{
  "num_hidden_layers": 9,
  "hidden_size": 256,
  "num_attention_heads": 2,
  "num_key_value_heads": 2,
  "head_dim": 128,
  "intermediate_size": 1024,
  "vocab_size": 4096,
  "hidden_act": "squared_relu",
  "norm": "rmsnorm",
  "norm_place": "pre",
  "norm_eps": 1e-05,
  "positions": "rope",
  "rope_theta": 10000.0,
  "rope_fraction": 1.0,
  "qk_norm": true,
  "attn_scale": 0.104,
  "bias": "none",
  "tie_word_embeddings": false,
  "parallel_block": false,
  "extras": ["capped logits"],
  "init": "trunc",
  "init_std_qkv": 0.0296,
  "init_std_o": 0.00699,
  "init_std_up": 0.0296,
  "init_std_down": 0.00349,
  "optimizer": "soap_variant",
  "learning_rate": 0.00538,
  "beta1": 0.95,
  "beta2": 0.95,
  "weight_decay": 0.12,
  "lr_head": 0.00779,
  "max_grad_norm": 0.5,
  "warmup_steps": 66,
  "schedule": "wsd",
  "decay_fraction": 1.0,
  "decay_shape": "linear",
  "final_lr_fraction": 0.0,
  "batch_tokens": 131072,
  "max_seq_len": 1024,
  "doc_mask": true,
  "train_tokens": 382100000,
  "max_steps": 2916,
  "dataset": "wikipedia_en"
}
Each number is 500 + 40 x the weight over the matrix's rms, rounded and kept within 0 to 999. Layers, rows and columns count from 0. Numbers have three digits each.

# layer 4 MLP up, 1024x256, rms 0.102, rows 573-679, columns 64-127
520569523581512494496490533540572513548462493526536491512427566513513485518486564552472505530562507496507537535490587446534559460543429474461408513462523484479483500509460502517490519502474560
500544472547513512441584490472547525514477481496511485482512533485458497550545449508540482537485498462415461521474517455524493508542494498534485501466537448519503484508494494508478517484452533
563519476558514517519503450497532496508446533473503463431583470504527433452518431503496521482534457494549500464478546455564521470527541507505545558518504442533430515525462502587491526545491469
464519553506474491474459502482592572503455518500558491420483529506529464484500498508520500542526521466516535508482561537516487512542473467549433512416560500515520543464434505433520586529502478
582541508508527529495467539426426511524423472549493544450548518407480536472467449519582551436501483447462547520463440450517526491467458481530563560489495536533542582480493532512442496443496495
492499516530520468523493538478508478494550568444464426519524537524537431516545486510570527453433522439531536473513556441534443484487490441572521488497646471455437508467445535497531533475510529
518431507436482472568545532503512536497521463464426500451518451514504491518468503483445560460545578484454526602515463406455501470480381463456496492483526557615520522465527424467464464460489459
486611524543508520398506470512486476522518488555519508463528413501422495502521484499475493587486465460481524499467480595483480510491451475471438560434488538528525480476476504532489479512513592
496529478433513537539516493503435550526465475551422555520493522500491609556511466557529478515482453521464491514466487536523534464533577491563533504530604530552487579472473480546527537489571493
540442487479506469466513500461525563505515504506520491450515547503501468503463484458527538411506516385520471500519507506466499407538538517581519542548545475523503484517517519572507481526472520
509582518504488465493523471429465431482519474515514536472454494602520514508491428590592478489479503513454512526425519508575507435490482493474487471533457532561502572486467474524553474556475490
564474523508462492405497450513516476517542454487492554496494485444518491469454517464507451536538497496503428491496507510570540493468532573455489612521475580469494503498467385510508472548444537
450536481531561489514491451574563481536536533580456537440508495475532504544518517546496476520542535574511436514512520548462504472554495551519472466501511504536478524502497485463473514570506477
566428512512443529537507546492542594550451411466526558441513522466545470479536551507456469464482538486548474450500522481638496470529526486507524569437483499495519515471571513506539565542493471
514497558549473558469557548506475600555476427517589479557534511465487512506486475480475499537528425534547460444467439554469497502525530490501502491459514469487436534509544545618566473472467498
450610412564542487537522504504522488490497539517504555560467481469494451470544483528553463500458526572531522441507563530422474502528508537546387594539497473529442527487487444444484526519528481
461447479493510424511480510502454490475501463459543504489625503555448510510476474486558466504527498520511524437508478492517432510513507492542518501536549451451485423495485551468434511495560471
465455535494453476453492468441382419492522456462554518547496570509485458604433531587526492496494476506552491491475480559490463562501476472409472593490539595437505519447552525482514480451499473
407518572541512556420489518472528589457530498502542482447484561482467590461447499567480536462521502456500459483513483498575541494520447437480462440548530515514504498506507495436517513518557552
425479535477548516476483464469489534510482478520474542499569536492506500511519499492503509473529489464542500539524448530436558429479509527425496426497554569468493526478483443546485489592481553
506552531542441501553563408472451455509497539476506475435468450498384462552510462538536549511475517563605497441486621477475528491555476497443430522406508496449470492504455499529538454499574493
499510479499530480498484511522442481528497495512477452516503594467460472452518484472519582503478546532502495521464527519461446529514457564418513519523437467523551452495512498546463600597535523
529502451445503456494504503468428503498521468465446513535475542420480511527489506504507491561466508522505486473490501474551523515473504539500478490514455528536554534516596483487552397497515488
436535551442514488500501511495551508566507471493514552465577484522470510445572474478501422431479476570525499507466477469494491481496578543515507458506547495496528548460465496517474522522487482
509399434532486467542409451431570480531454522535519461534527444458519417480508541431490546544541511501551423469496515481499460480488476441493549510469526515495568418600507481495444465532434509
492495529492489534493499468576486550472518460514471486521501546518488484571529433514507466460493453481481501488414448471495490501522475462532545501468529424569458576527461546513556513476497561
494547527553506467482500472572534493487445529496539527497531539485449508499637520512585528557535519513542436517444494436458485475541529532491437541550561505486434475524522525505472455571500480
542538513559527514515511479434492481418522464487517512415519472484551547534485550568489484516478445520508406578425468512415577549481464551480440476447485473535524560474466531520506516446502474
510484500530519525540537537492446485519464485524514446505489497527456558537492532560470496540482434515483552510544503516548501483520529516498500506475453526477465516523481503451471531517473550
492466514501504439534525418527444564529517513522453502448544556500532555463535526450538456472473458413534502496539505505490542437530410550549524488485392432529478496456475497535468412464493502
478487548565505502431489476506484469477497489473417463554517543487491498478508452491538503430504530454531560469469486562455468550545532544523504456496534404461545501564565472561533472406464505
527541493577527546502441474531509523528533457572482483494521612464487472558475480480480516518523526501516492457455456446414495516567553520476518503461481485504479587521490513519448443478462494
460507508512510561427490507450484542474497510556520498512468515519482495490471491546524479514474516537545515445495489499537496492506532562476477488557516517527551566516483513537529503541440497
538535498476576552517457479531533505494523527466496461413526514532473538508469534469429525480516478451459530446507456492462495452522488491506455507487444518450482524536455469518491517557522470
473526525491469469497500488461547584512534502483515508441550469464527456474470478472541542514547461495491508435534509503504486471529521524545477481467518440511478448468497474476416426501502452
478476576518491517492502523555519528512450513500497564546510532455482477557507487414565550470476461534603528565504550483473506542513502414444506565501467422513537453493469472520457603582493529
504534450532485536573455431460532525494469555522564501485531561480540572574547450524513495486478475567521501537480550446521551469490567448492493510469487468489530563475418541421495518564513508
583512537519511548437530470516485506530503557536546512546460595489475543472568510562543467545572596460441477513601498477405519479481551497532438506529494478466555543502541513461497487463503467
510526485534419485510490528491485548445524529456458570513502501508558515447443543525462505526543484563596543524471547513609511441512456551518488540524460460534493501482517606527454641536461477
503511479473454526477443495530541578510530504533545490485537454580504574484520475464499509543510514524485474459403530499508462551527498483562481545446539531504472571465467524523516510525493526
438466492468478538464519586586461435521498579426503427427490548435500496463474540420546520475502441499512571480410588485490445528504493469511456507502485495615419452558499486517531488518447500
549482481500534480434471437513486452523519493506505505454531471517428502502514594512463468453497563466498441447541541528471520545562524507478423475472415558518469537445537529456472503552505428
446474496513503480492539438481466556480523549532468439512569580520557439443521517526538462492614489448530566494528487501549508484574487549399400479481541472495442516539553473515511469512502395
463527457516455488527513576471521464508478531520494541526464454491520445474462480528397555550521541497521443534498460558525492503515499548514480541400498528478471491498495493597501473465476489
457519549494550505539487518515538540518464498525463466491485531451575540585422577483572512458495535488510541517458522422509450477445475448499454545484487537554461591558500490512493561488543461
516471474408509510513452495454478493529517540510511506478580478465492568473493526469491492471509500486576501437433515444546515515533551538539487499502455510508588495576526545494532500500494430
504541549505547546535510459552523433498545479532533437501491491543476467508521503516540500511532475560537451550493502502465568417527483533481473489480504486488520516468505604494509553537537476
413557503480536519479533483646510502545426476490391483465562509475512561521468494469520432517520514543511467500435518506447519456483490489498506506465523471574501544526511472531551468549500494
540560462491406415468452519480457439501474545510475532516527435420513502493525502522527480470504404520406562461455559486486542516533510578494477476497483525507493491508457566476494555481444445
476480485518431470489490528555499431487423560464554504563488517582492498501419492525489453489511540465366484546444471507514539552500468505503482537539483530527495514542477562515521479501438526
567527529506512552458482516495487517472429557493523539528490489454488484448493517466493504506507475509533484510461517539460552445536435509515431474481480446521511592425502443471452518486506489
516470492526526526565474435473526539507484534528492486442519517451402499542477482482537463485497485547492448448526530499468536498529540483438538495487509505449485512471494463547472511463497566
387460515517426545533517555456474482417506535531477481522481493508473507505473514513519500491564474554492466497527466511526485584505473472538500491497462498541518518504484429433541521497494371
533467485479548488490503484507494498524548488523422497526562453533494407514512461500493479470462550495471543435544467478419491467514524542490513507490505470483465556440484596488470490463547487
492488519450503443463485540548467526505504545550498513517587499464500448562549529462500535542513479416450566511507544501553459607512556490539515584548489450510489567558489505499484533543456516
422513459452487488504524478486583475427454500477533477576503530519473531440511530519492540473481420484499508467456534537545462552489444510503531489501448468552479562530533517528471512537513431
504566489523450469476549520510553501501500532531509517538532491515499548463476471494467464435490490509451583454490547436524478507488434581432533489445513480555482488473513498512404471474501544
516477552489516529602441507483412475586514489529526564537442532532548576456529520518515523444508528530432546434517519457500447510532555510473514544496461515483505545527524479552488519436497485
566446429496472553503546548600410471493504538504455513496558524403466474503480523530404535485523540506454525449510462556454495489482522583551441470526472464522556478480515556451453496496471514
484563456455469445521438533374500486541477531518500487545552533518506472521452529568496534498433472537564444497477459552574488476560461506544436524436486424485515553503426477464511488514516520
442507485496513439515502508542476458416486543390533470514531451469449439429492535448487511484486509556556542467510494457552493525499537441480481485571517526412377563542483576490443518377503483
545535544532474447473489450530529504454533545519503582477538474466514468532563489492553583466484503493523517524504553491449505472504508532485538477512511483566450590514489498524523455544513476
504457508459506530480422477541542528472498576523448442500442488411515551449495502513545412492487446490456532469473531455507469496534526544481444592508580548473461524473459461480464441441539479
434475518577478526541448505461511549450463517530428421514495589498485444469478467477505512508549479458515611494576483502527490455522512514511514446462486526489522618484437552530456526552506507
437476531610431456437529466473521482581494492607479524555555493471529556503463491514517424522466446420506506511460472489544487485489523488481477497479479570428491430524474544477448489501521414
583510496496476494464480529493426559446524526539486482498522447420484508570474424560544522530539517532510472479517540506546520507445537486515489495467543507442470474529546606440501477479556499
557556563456499557468624537423473443475445597475526485510489498440515450437470539482508467556491512556558500550503521534539481471510509517459393562563526474501502468519514510433600531440429516
531487510484510440501520482491467551505518452545448474511485527538495528511592451487502492524406450547511496504546513562525509516561543470511515481452538454474468519550477510520532548461474485
564498513410488391500503485498511413529484445491477510500498529508524513446492460466490528457450588468410509533526511488460486496453569460508483556450546499469491527478573498437476480498562546
440487505486595558510509485499507519510494522559469463554514507429514456512490438502488527509482445491454485461538536430475475492506493564468529480482514488506469485563477553480504497549526507
516553526442483529484514522526486549458462442444481492580507566515519479521527513492502433487507531505478483493453512540472514405508488458514439508479538534530516567526587515445500523459486449
508504498459425564481474514476524601487483518532503483460502458472496509477440477539517525559522553561575461498470507519489542397530532581461513514467524493507461551510523556485423508415514502
480522535505475508443365502490500479538514477539484450519585563580449495587524547433431516471487546467489495505495479467393471503477538524459481504482453454570410476415481555484489531535470510
473481426453459432562480494507501594448465534507491412565559562472481453376485544527524558475605428559455539486464428406467500475530499493485457486481499512578504588508549473499443524486468490
575571461491456492515433514523480523460542477541482507523488443521461475567557513528439490417514494473501465462525492510526509574493545597513557527464545520575542492535514579568490496515539550
524486501510510451462534477519544477533537494531491472438546458531501508516525438516578475565472480542525532522509521563484470515547490459446452549516488516477474520449510501503523521586475496
462591483532388542461506531485480535482467480552436469508541481464507476450489520553497561466517467481500520534579511469524452466529496535454528474522456444541537494554544534503467546418520470
493475446498477543519497534486540476492486454536458464510467431528551536499419473535542524525461493417499485487486413478515498537505541483514476529497437521451532512585586458550428420571544500
490556493515454473507476461525445516486475498502538509499443416504467445463509488538433504478449532408506485509563518531512516531471540598507455546425455546491404510450462498564551548492514483
541573524471457502501494444414545480485446609558413426471470484459492498489446548493554533453566479560498558482448504513521428443514462445442503594505540448479452467561473480497477478519517452
461462485456408453407532452491473502537442524511491490464553527463456497555496500484574512477527460468507528489443452495500478430531511445515450535489514444551556562484486563478496527476500490
480450458548546514529507539484502502472498513597451526545493504515497498450495461536519485473481503472525493501554491500573518469537446494521475531563530494500429515485498443406477487439497446
498495529465497507550565511448483487510448595517526408562486526464596513478543543513517606561474547550454539545473459474477427558511495555462420488538548550484523491386493519570529469515459488
488536513454525510529482501543566511507509501466519544567495496509540420522581527486532510479442481440518534480533431510505532498525441582529534445507539539534486521497457546590529497461529471
546497462513464521496485546456430444535508592453442482434446467472497494615516494598478389571481529526494578459446399553473508541487416519512485477496427505527560514390565542478455534497501487
467533488515548533459514520480509480481515480488497402444480490565475473465531470528508490494480531474500456556487438478518580484531453532485432544500468486507484544538519453583570492583449517
458496537482532409511495477444516467486490557528418467531515556474489398474519481571490459511452515550556512464530490548578516466466497537492510438539428485455450495480416554498500525466412547
501568551489460566481521515417498541515568521499524486486501543489512539466552508570511482505483514520546564524479521569424510441521448496520499536484467460491467494489541551504548524577489547
523497482492459544536514480538523561524573582468495540432481496448471499527486493562450480483443592521531503528466530506574480505542482504467465466427530509492557489538461515488540447494449500
549586515576580521503469424506578477505465502540462507478564503601499484529476555518549559434510538498575446498475512626477494497464446420462530417517528562491541520540500405517449550500512424
496503432531488553534498541506497509575531457483410445413520489501449511477532467508534521479520481542600461461511488488590546511466487500489472530549497569529533600555473440439477501427561515
503428466479450526482503513476519423492505531592514480495499510517525445530420494413426519463518497576519441492473544479558542462471500473458511475528404468501447525516475461520534508473527466
575461450527521521555558558504506506500440491547515449558494449471445452481450465535533553546498503466515528552478481467545523458547466553540458504479509490477552607487456473560501516543455481
541494462450503555464475603535493477412469494574565511446540483420471436557604495475492502520491599486493469494517450489470563568519411514544480449513565515535514565607486549516575515480449544
466540588528424533530486481528532475484503500493454549535468434481456536518544440455503467494440523532464488470517490483469454465562447457465497563544511505542494630498446467510541507496543485
531453537483482513590509479498556558462461433422514537494488534491580527453495496469469443471433438459522449430506540459464520534532579581566543487477559504544450523463492423463408504416537494
478530605502491467439488526461561546564447498561496486492474496573465539500555468502525530441490610503480396453503435491395551545525532541466465450440479443488539537498490489503596496522482490
521513610580489503412488526489563428503507567540558512454472467467488501566456508543481410495515524504552486476461509472460517534517449508489447488391529421483479497551492480491400490521482544
508402475567464480440506477526490470564505495551521483479478468419454505534520565532505514553533483540457486521549534486482495500567469619476463470466551424458512471485529526479481513449502516
471599562492511476447484543438508471590507530504538546460481501474509513500454502567519468460464509494518529558519530508538522441479537529474424493454515488504490490479506523507551523503486508
491501530530476499505526546465502482457527561497524494475496512584359448471493425576495478492499544483494507522508456459445454532512516438505469481494520578508428488477541499413546486532521495
437536557553514504461485469503529514544506489452525540504457489523530503482456524541461499499507460516504445524455507526492458485576503467532526482484545453531468506520607518531524453501534482
454487449515505496535478461453513502528471529436477524500534501546522490532515530506520539561501467541549531517455466579439511431466422527544556531552557506389523467555526483497425459515507478
517557522476473482488537547533540504444447474524498522542535501488448516598440546484456480412460507490491435511475557517456564500555531428561512496501468448520490563529562487513514427489511534
526555486394492525508483430534496504443492519493502497443523491560510455526456494545523456469548478541509503508474487462480559419434449605458481474493502519446446501481514509476591520478502526
514519493527551496496531561573449494487557584528547505474550485516473578492520517514496512457506576500526505506484488493442509512522452473508497527539461527532473545566473526522473567494505499
562494503532525468436566447477500462542423520525508480437543492475455532428532495477459533534547479564473578503519500506529555508485511599456467439529490473517480483416502490541511515487533499
# layer 4 MLP down (transposed), 1024x256, rms 0.105, rows 573-679, columns 64-127
546437534449528533447567494477473495529520480537488471562511479455539553473480402527519531523561507511510485469493525505498510598412511521493492526431517485534452460516559525520459472513471495
540454497451484502506489486451465509527521502517462541513508537469529505467550518513478473501529470498509444481440477558470479515470507490476485491488535513479383480452491485517428550518494493
492511481525499491534525478503513481463504492445539555486558503485483452458513545498564535476547525536480440496499501552418481452462504451435482513453501470528534460517514489492516539466551456
512536469560509479441512437487494597480537461414450510449534500445510453484464492477537457469557565500488445529506549504485521489531486478504562523473488523551459442512418506515508513547521512
487452429521469502534457536509498525449460521515409464512572588538442536511476516416453514506513453503585502505488509515538484521495504541458464508516538539503463525415520472536494536501490443
510478531498483586444493520527470463514504400450557435540479526505514539467514440464551589501532535542556497481531522521470483483601512480492489471493491569479510474572476502438537484452479448
429493469466520552533562565513483569498488464523560488531499511502560554532493472502493492453452484419449537611440499490466452491489420497499522479537543504505510451452559509498484552524440421
582536482527480436468511515523470467421532510495504496467569547409536517468533431552509526469526479452437519459430519503467537446485452512553506463517577468452420559535537474483568487497441534
524512510502466541462504513536518420494413455511575446520530502551467500496443477484525510533560499463481557504544555540547492476489458512546499549452540529467504451530522482558425514501474504
455490435501435573509430535517570451445489493462525536511475526534510498483555514529456458520552525522490540432565496490442504476502478554549481472460559496550541446526551418541489524561501488
546478493577504537492412562549499561456544536486481499462453547512541497454553486457523519519482494527497571531497527492499444494522524527502611500515554492484505586472516512551513570534443505
482404494507513452486482525499531504531504540526460478518537612522488560447573511465471572548484520498507511513540554456530514539564506447455521482406448445505490507482465464600493513502549467
484433460407521531489465501575499555461530570499468520562510530505519481476504461442540586450474499415477440506494525520492482504488510493409529460545451506427462495506504493481544462425548489
467450487575452536555542510455508503532492568505512597441472495450545555500528507518553462507440471444520523492555489517543499545481556460414515500526480532520543526498592464551477480465482478
497576586491542482556473500538531469483581542454506592474462494530504571488531468529513513527463501491489469584454508506525501448513520504532466498475536519540537508510499503491575530592530527
487503515536492507506542498498528497486450504438428558527452495469455527527446529531453501437519475544465524562473516570454548455413458522461478479506471496514560479585476496451450474529404516
507569483487521521484547501535497521483500458521436479456451506495517470490532507508459484518487555533525481527506505558505504457504482507465487521531482525475495513546526488514555444472454536
485529575522539501478487596550520445569511483514495462524515437467504581471482512476414516479533519497505558641498532453552434493551574516436518489451483466527533501473479517489519453478487502
526551489479458424404479528478438531451495467477532512521540577485468497518502494487487537448481498464475443560503514521467566538520486527486480486465510484523497491379473525528440479566495485
521526520493514507451417502491566492536549502532519556524525483511508467545468509423495464501466493497584547442563550499424424531483522475423468478506530544488538562487495492480528537387516482
504564490519416564475447473477497449491553446505547489505496503501514470477515471445509563512533560445611455512499511536512510550476455475526448525503513465553525482465445498497574504503452474
492476515503498476447490505460497530505530519464511531546554471509487573493570490534484502515478494541500427614559516521491597567494583535523460540519482482469551504449485510472582493507493496
466502484505488442494493571561464536525496504440486484464527516487542488460472433461528512516517514448486486506521438510462482515464499414508537504486563494562464544511448538463554455447454448
453492472483522510505512505480507461419424471461446465513472539547511462507471529432551447547507435533439589472546477541489509505478521515528400499578478444580438522483398424541489472561483427
507539496420522520523488523455504552459497564469490489507478593450498458522526455489533533509420471499488412504502486489461530478519524466500501456558465462543462553430494555513521441530585446
504474437478442531539498494500522434518486562437513463475534516533481561456503545490528574567470428538511544509502514527353576493451484548437502527498462510489486524520411505464464458555473501
567511483471468430496523527495426520532517497529513563551535467447492460491552446500499557508505486493522469494523459520495518468490482479558443521528501471538507558533547564514533529601561427
486528513485436474542458446489511505501485539458469559513500508580569503451551530428560571491520488420523515546474576535432532525508545424503465520532438439444483599488479485457515452463566362
543506544487515505560530527472606518564475528507497494490496509513506518488526510469460519484354519487445500531487536541452494551476472452481527550554492566457578554476534510487636466491468549
482521485530457468573496605538486531537527524510539494494465468453467532498490437430430467474567508482528526533495464465545569563484416593489531458545520546501479430477526556573500489565543482
468431467530541513528540539491390551495524515469430441540542554480465522526526548520494462448435468468477437473471537509536522490541474407437459494561406490519511474514525535490517523559523464
496431512438467417506470503527437452424527541506515435502495485548477492487451485495515524524485490511518479479517476505479473463489447477541529509545482468500522429491555483526450531524514546
444455534446477546500541450485507519538489527473506552480493511510554507540568506530532511497514535457373420513495483539495460407506554472495431530499507489532519455476436494499459512473594556
420489482462417514534481557441519427468483471479502521545473486500476549560492445514474482503518403468419524529492460437489460499500528487495513459541535503507497521451459482532463515506504430
480533533507529491475508536480554494456548556512537482455523496543501545567445486467484498489505553450564525461450497448505480553479494541525477498558540563487460456505592482578533495520443485
502495587625590468491510441499532488554545535510426440515524538551503504436461554662489504497565595546473510505611499481388501550542453510544505484532516541471450477485518502450435489528525482
497466499493490559583506606500473539493557461529510585438445443490533499553523501535538489513543476464461490479397525535518479541522494488476532440507507505431474462458491518504492503462458540
517463443557524432469532549530493527477527472471497499495474463447512586524518464491430535448571517493475593463451517481464515498540448403432449547473492475528525466500467442519556521503511397
495457559572461505499532508526539457559446503501467564511557493516489482398610443387483511499575437539519514464466515457548483503515430441483487441518453487442482538479544438551552498511483517
535541506433550469534522471493555507514585589509453517423484485513485499496504469566444523489473537494488486440513488488426541523496458487504552529487560498523532470511542532414485505575465430
511576567447478451526531483520416542589467497584475581482544471514453496498544470449530524491506519488535499473467504500422508408469505490472585496521457457484480491487487504474516510426483511
517449506496429507459487546568496481539523520485516547510488511484503464497555506570450515516543488479575477501519453627562496477451498542472506510521569514508508533505473485541564500488546504
555513496478484463468543507536550440414452529426511533434553497464533509461496544540544471434486482478455484427449473517495558479540467496492517565450461477508490519487556496477536423406475472
495434530500505510522481515547508547518514452502459508510532500516523506503549535497484551478480509577463584481451443513520499446480521486508568464430494496445585496506537445508521434495500572
505465570515495509488530564573489512474445473450464538507481483476552447511556498556528527464488477528423524540500604550467491413539433510514478536527424522564486603479472416477502523549556468
440456491523596459491573526563432501561534498465530564427491443577563518441491522563501479488476493526409531471557427510466498476492495534513482485544575493465538494506438504495547483503589563
489493510532514483487551529441504561487521451472481484521456477510526451508492576464470519421458546521546486511532410528452502474529470431526444516579481539503455510541537511478489491404535504
470524548481564460443508510545446491506427445465441493518543468538504558468495515468540495570461503498459426547477472556520530487468553425484488495425425515493483424551514595544526469491456502
489481461540516444519447485468476506490499486459481533386441531552525587522517466557513423498495540466554465523536455572479557470513472490524531469540487517512472535482568559479546522545489489
536537434496466466460545533442539531587467486488520501518519526583479487504425549540520531483450557471494464512461461572537492514490529451496518473544507486568461481540493503525495541498511533
456494544504537524481557485417409373538566473562498559503496493498451460495521507534522504561512524538544465474568504431453472571508506546546490449593499500483418503567406512471538494518497509
472486505512495511434583553550471502491439437472522484457500498545473452498510500498479549505527478468516517543462563502470498529500557526550540526563517491473515487512490560494548524501479416
442508484630489533531459529446483456481508452484506442497534436465510507570445491539489535530431443469497532513464533445479531532561549547485520479482485492477585470458543495469532461477434535
432449503507492541504501460496470493504441443536548498447429591510467543499495460515479448426575571520472535519505461441528488604493540525467506554513468509472541460533487480564480539553481514
479486547549509526573450484565565504551508524495486478478447467475456520540518511517543498491545488469496462553490500423588437505485481560580455454457569548560566425520456447505518467463500510
522504587513471536509499573495497484445554519538466490468483532493509492498495454501475553497519528533507489505422495486520435437505475501450633562559524532517520469446545507544493473503523513
573541522561461491507518564445512514450557511612592508551486518476471599480458565478484480456499555558502522490532527574521481422576536499496525496484533477509475506514476521519543507523477480
541514566503568556507526509578502511512482469499535543621506474537498581405571496460522491489457446393555587593578514491454512555481564523483479487460473487575514510471505492559463552459436539
448529471497548591454544418632513396549475448502422491492549511566526523490498492524448524519545564538543469529502498509449557414493477570501455530425558532466492485474483511502532446514407581
537488466552435547455432515532545483542399493530514477472493543512495613426484487448489462479526487497560568468502526490526430502520490566510486465473540496581469510484483479501489539532508494
574503515464481521527608486458440446495510497478523491460585546530574510499554536560475543555526450506525578518421420504547468473572491500498491520485438407541540542478487501547545481449556547
576497460518517541471480506489558462537476592425519476577518442476533518491481498577503491438472481514415527485484485532602493538510576460552534465431497516521543479490580529472544515512523439
489511511476484422476490512500515463519458510511508513475478502496527552504463533482490437445480505468517476502479520529470468510476445495458491419553491503425478532478417468491512493511437499
517481469547455484528534514480464535487490534505460474521487500489476527485515557473513508514482497446469509460537481482449460497474437468478547444533476466440514505442469518439511451514491485
510555509540473484513490522494499485499447446490491580476488479461525549443508493387567598496515453502512476499518483468563469497500502543495513459587455504524423493529464553445474492454505540
513434505548487504495562533513480560551503572513519526531457529501559476448560478527498485463508437532531478556468566487448488503553488488466556434469459540470570513465537479473557491562499507
476503468489460454465440497495498532544568497456443515485465463576531506549428471449499528480479546462462462558491415466545511512523439467518470471465561486436556519605500486483448561498486503
492479463470477466501531543542472476479486512532489519515570503588509486481568513495518478436570501549493519568487524502548458450431561432445512460522500503533498503475480441443497487534509407
461478488521588545498440455550475471508555438492463509535559476493464463470452446504537479501530443611452455529594605481493517528500551538509537487475477555512540485527492495481555523535544519
558467493474496458511397496506550511518439506565476525488527473547413483473555570450455496570412483490534476506452493503419556527518575511512491552522536519455506493460464496507537565519485503
487496555487539501548473505545483442510437542514507518482523450502556493522473502499478480506440500464479573473545510481538532527418503522517514467558503473440502495496471486524519498545445572
424576517486573479491475448426425531493465456557493534553525541500457501524457449478490458481498493474457522476503559475543470443458456456457548512484454536517492465521457488530508511541514483
524507452534577415522509536540524499539557449514490450467537533517442528477522423517471496503545488514516518556470472532546486503473518437521493435466502452427438556493481570537524499497473527
583393461545537486496457531512504506506460527524487472554493496505454474460448487548474524482473514491513577516434579582522517480460507462510525513461522480455509449462491515462539495464533435
457489590494475505524473526470453477500531528530527465527495546480540491454485532479493492531469448482494562544421495464560490542483521479475535506521448453435534467511484502479492424502473485
537430555554595436494565530403535437511499493537490453504528465536497462518537576542505451504465495457537492549528511433465449561533501570469526554512495530452526501587562464553514451551512534
509463541515492466447456455521522510483531505493527495479531520433472457557484477488547521479464523551465457486489478531431498491498513459558493499486494493524534525509546467468532479510547498
458474523453507449501566548463539547498500464490471563482500450515433491553508524542575465445488472482534490547454547548449464503473523492450500566530568472506540448525504533469474523482539485
455495498508461457449456496490453468512434458534462486466488490527459448503514477543538457559542515500466507507559540459483430431523444567509520453513510481507499483500433439463489558461488443
463477534406465575472465506472470502503537466533511457483504515401555541488499474532472496498528569491514509499535493481486468487559549535498489521503548491522492517500482527465501571537545497
482521488458538448521557547448533487441476518517477517484579543520476471465445486518537476504521458468465558433472472486493478464469449498459476480451522549539507461498492531508488461504459559
528461482528543452536469519544509508467582486542495515482536454468507511495460585485477464497451497509495409488526490535489513501458554498479462543505554496511471471515487605424448438549524525
459473522502464405497507501480523532486493530499414438515558472549623517496507455479479554563566548481427491488544517520483496565491419491394510522476556422538451445495482512510470483439439533
407547525481528484538481471471515480494541455479417447506554499499476447464474485525503520433491604441519471537463479566417547487495485550441454521527469472523483536521549456477540503555558460
475537513581502506546519560533520504570523474439525542424449565476518485550528498487458560519494462493471503499533492496439474475535510490542522456501574493576449458442527444479434455435498474
491540568501425451562553507489461592450506599528410549559426474483526538560425486487480476540532536525495573490512498527502508548528536527488478535426480497435548543508481506494483460484426571
547584545517477476507489484543471502474523462486500479566555441504529531422485467579557469492481457460624530465456480509560428435504497560504451534438443465545476509498608424552422537488499497
467542491533551451513550568498536516498444484523494454544548500498437408450487521510476449488492529506452513475441467529468478483540536477532516425480470527491466507517522440508533509491549496
469586432491478464528463475481483457463454480531468526484487509491469496516515512497452465511479459521489518456523490436528462563444574514540584577528478497542472524502550421532525518468432483
482517485475425479452478530476526488475462412483547503495530502496525503528581522520408536489494570529530550492455510441506472432511488617530491555595506500536475448577469557524561550529516489
520542492595536437419484547467492426492494502415504477550463540446512527572508555488555467506500556541471470517521500440469457451556550501461547578409402467544503460527469466509473526481515446
518489569477513520479501509507465557579509537512462509538526515526532507470549497459464445493521489466489528535543540434449455537495506504469557499525569455476599467516505538497531488510557575
459541434420550547577514536477501458483584494475510555483452476449455524473499503563518526466487492539494513496456459415473513557519512486539460477602530584486532546506483443425488452495498541
554420550550565535493506570445501505504488459542588424529542464420500455517480560593505507492593566395585490487465535458516521390453576534485380571469498491567471524493584470558513456477493460
536469545508488457517534449539494521573522508432459494449552553502529413434542462515465467508561531442540445460489446552463517544490428480458525612516449551432474587528485514500504574485515432
533534493497540524549441506504569565510486529558429552539549575556505474534507505475431519462510479548466520470500566479564533517588524533486478510479518586494560469473576497594468492517440492
437551510550511521460572469489520542560510479534484431501510524530475464547518501460489524521517525419458502509522473474487511490477452557528469515474529535563469477541428513541507529527485515
477488497466490501430561489440451456511574462502441535536478467424455514485479520513446582510447493477471544532508538509493508483501522537495469523447499466526497465489514475495465458547530513
500530514448512494463487483493536500447494449526511540533475503568450456498571440517479501497439535493513491488551462502484511494525509490530447460490454496521449503510568510448500525424549553
529468451447473482450476545547419572449506584455496492531410502474435490565561477534516468520505511521508473502525521534423522533467536510543507548508465482526536495527461495486522468498480442
568421515472553554524490373485547510589520487541495485459503520517526545564423506485490436437484521476511572419465509471496495533485496459445409394488458518587520488572461488551525596540491489
494480448434529477447610504564561512581517541440514489474494494453461444539503517473445507477590475495427560524580498555521571516557492449574498444485537520492556518541467475561442448553435505
529484515428431486510527491523487429495525562514464483468477546496471545459506501488537538511429495487527517474530454498490467543487546410507519481495499484498412558492469488465439476485539502
550504475541549389510446501495587491508536465505553478520431533466520568533458479529415554513498493508493468485480480556537537439505474602515481489488484499539464551460478468545559466499488452
496497509553482491458498493543447505523506534507549467495549542474508524489501499459476497492465441561470510489551496475543445478546499532513502441451540518533519543537493453510516493534473509
487440532470532535465471470446470527504495509536462470553481479453546413530422479430531489477423510450444433454489480529495501514562521471542467470475545478505454487483527495433514467542462435
462459430531482535581379458478449453529482525459526535563470463488414579537526584517485497481449519486492500496475487503529575520535507480485468495446423458527586486449508460482472389495587499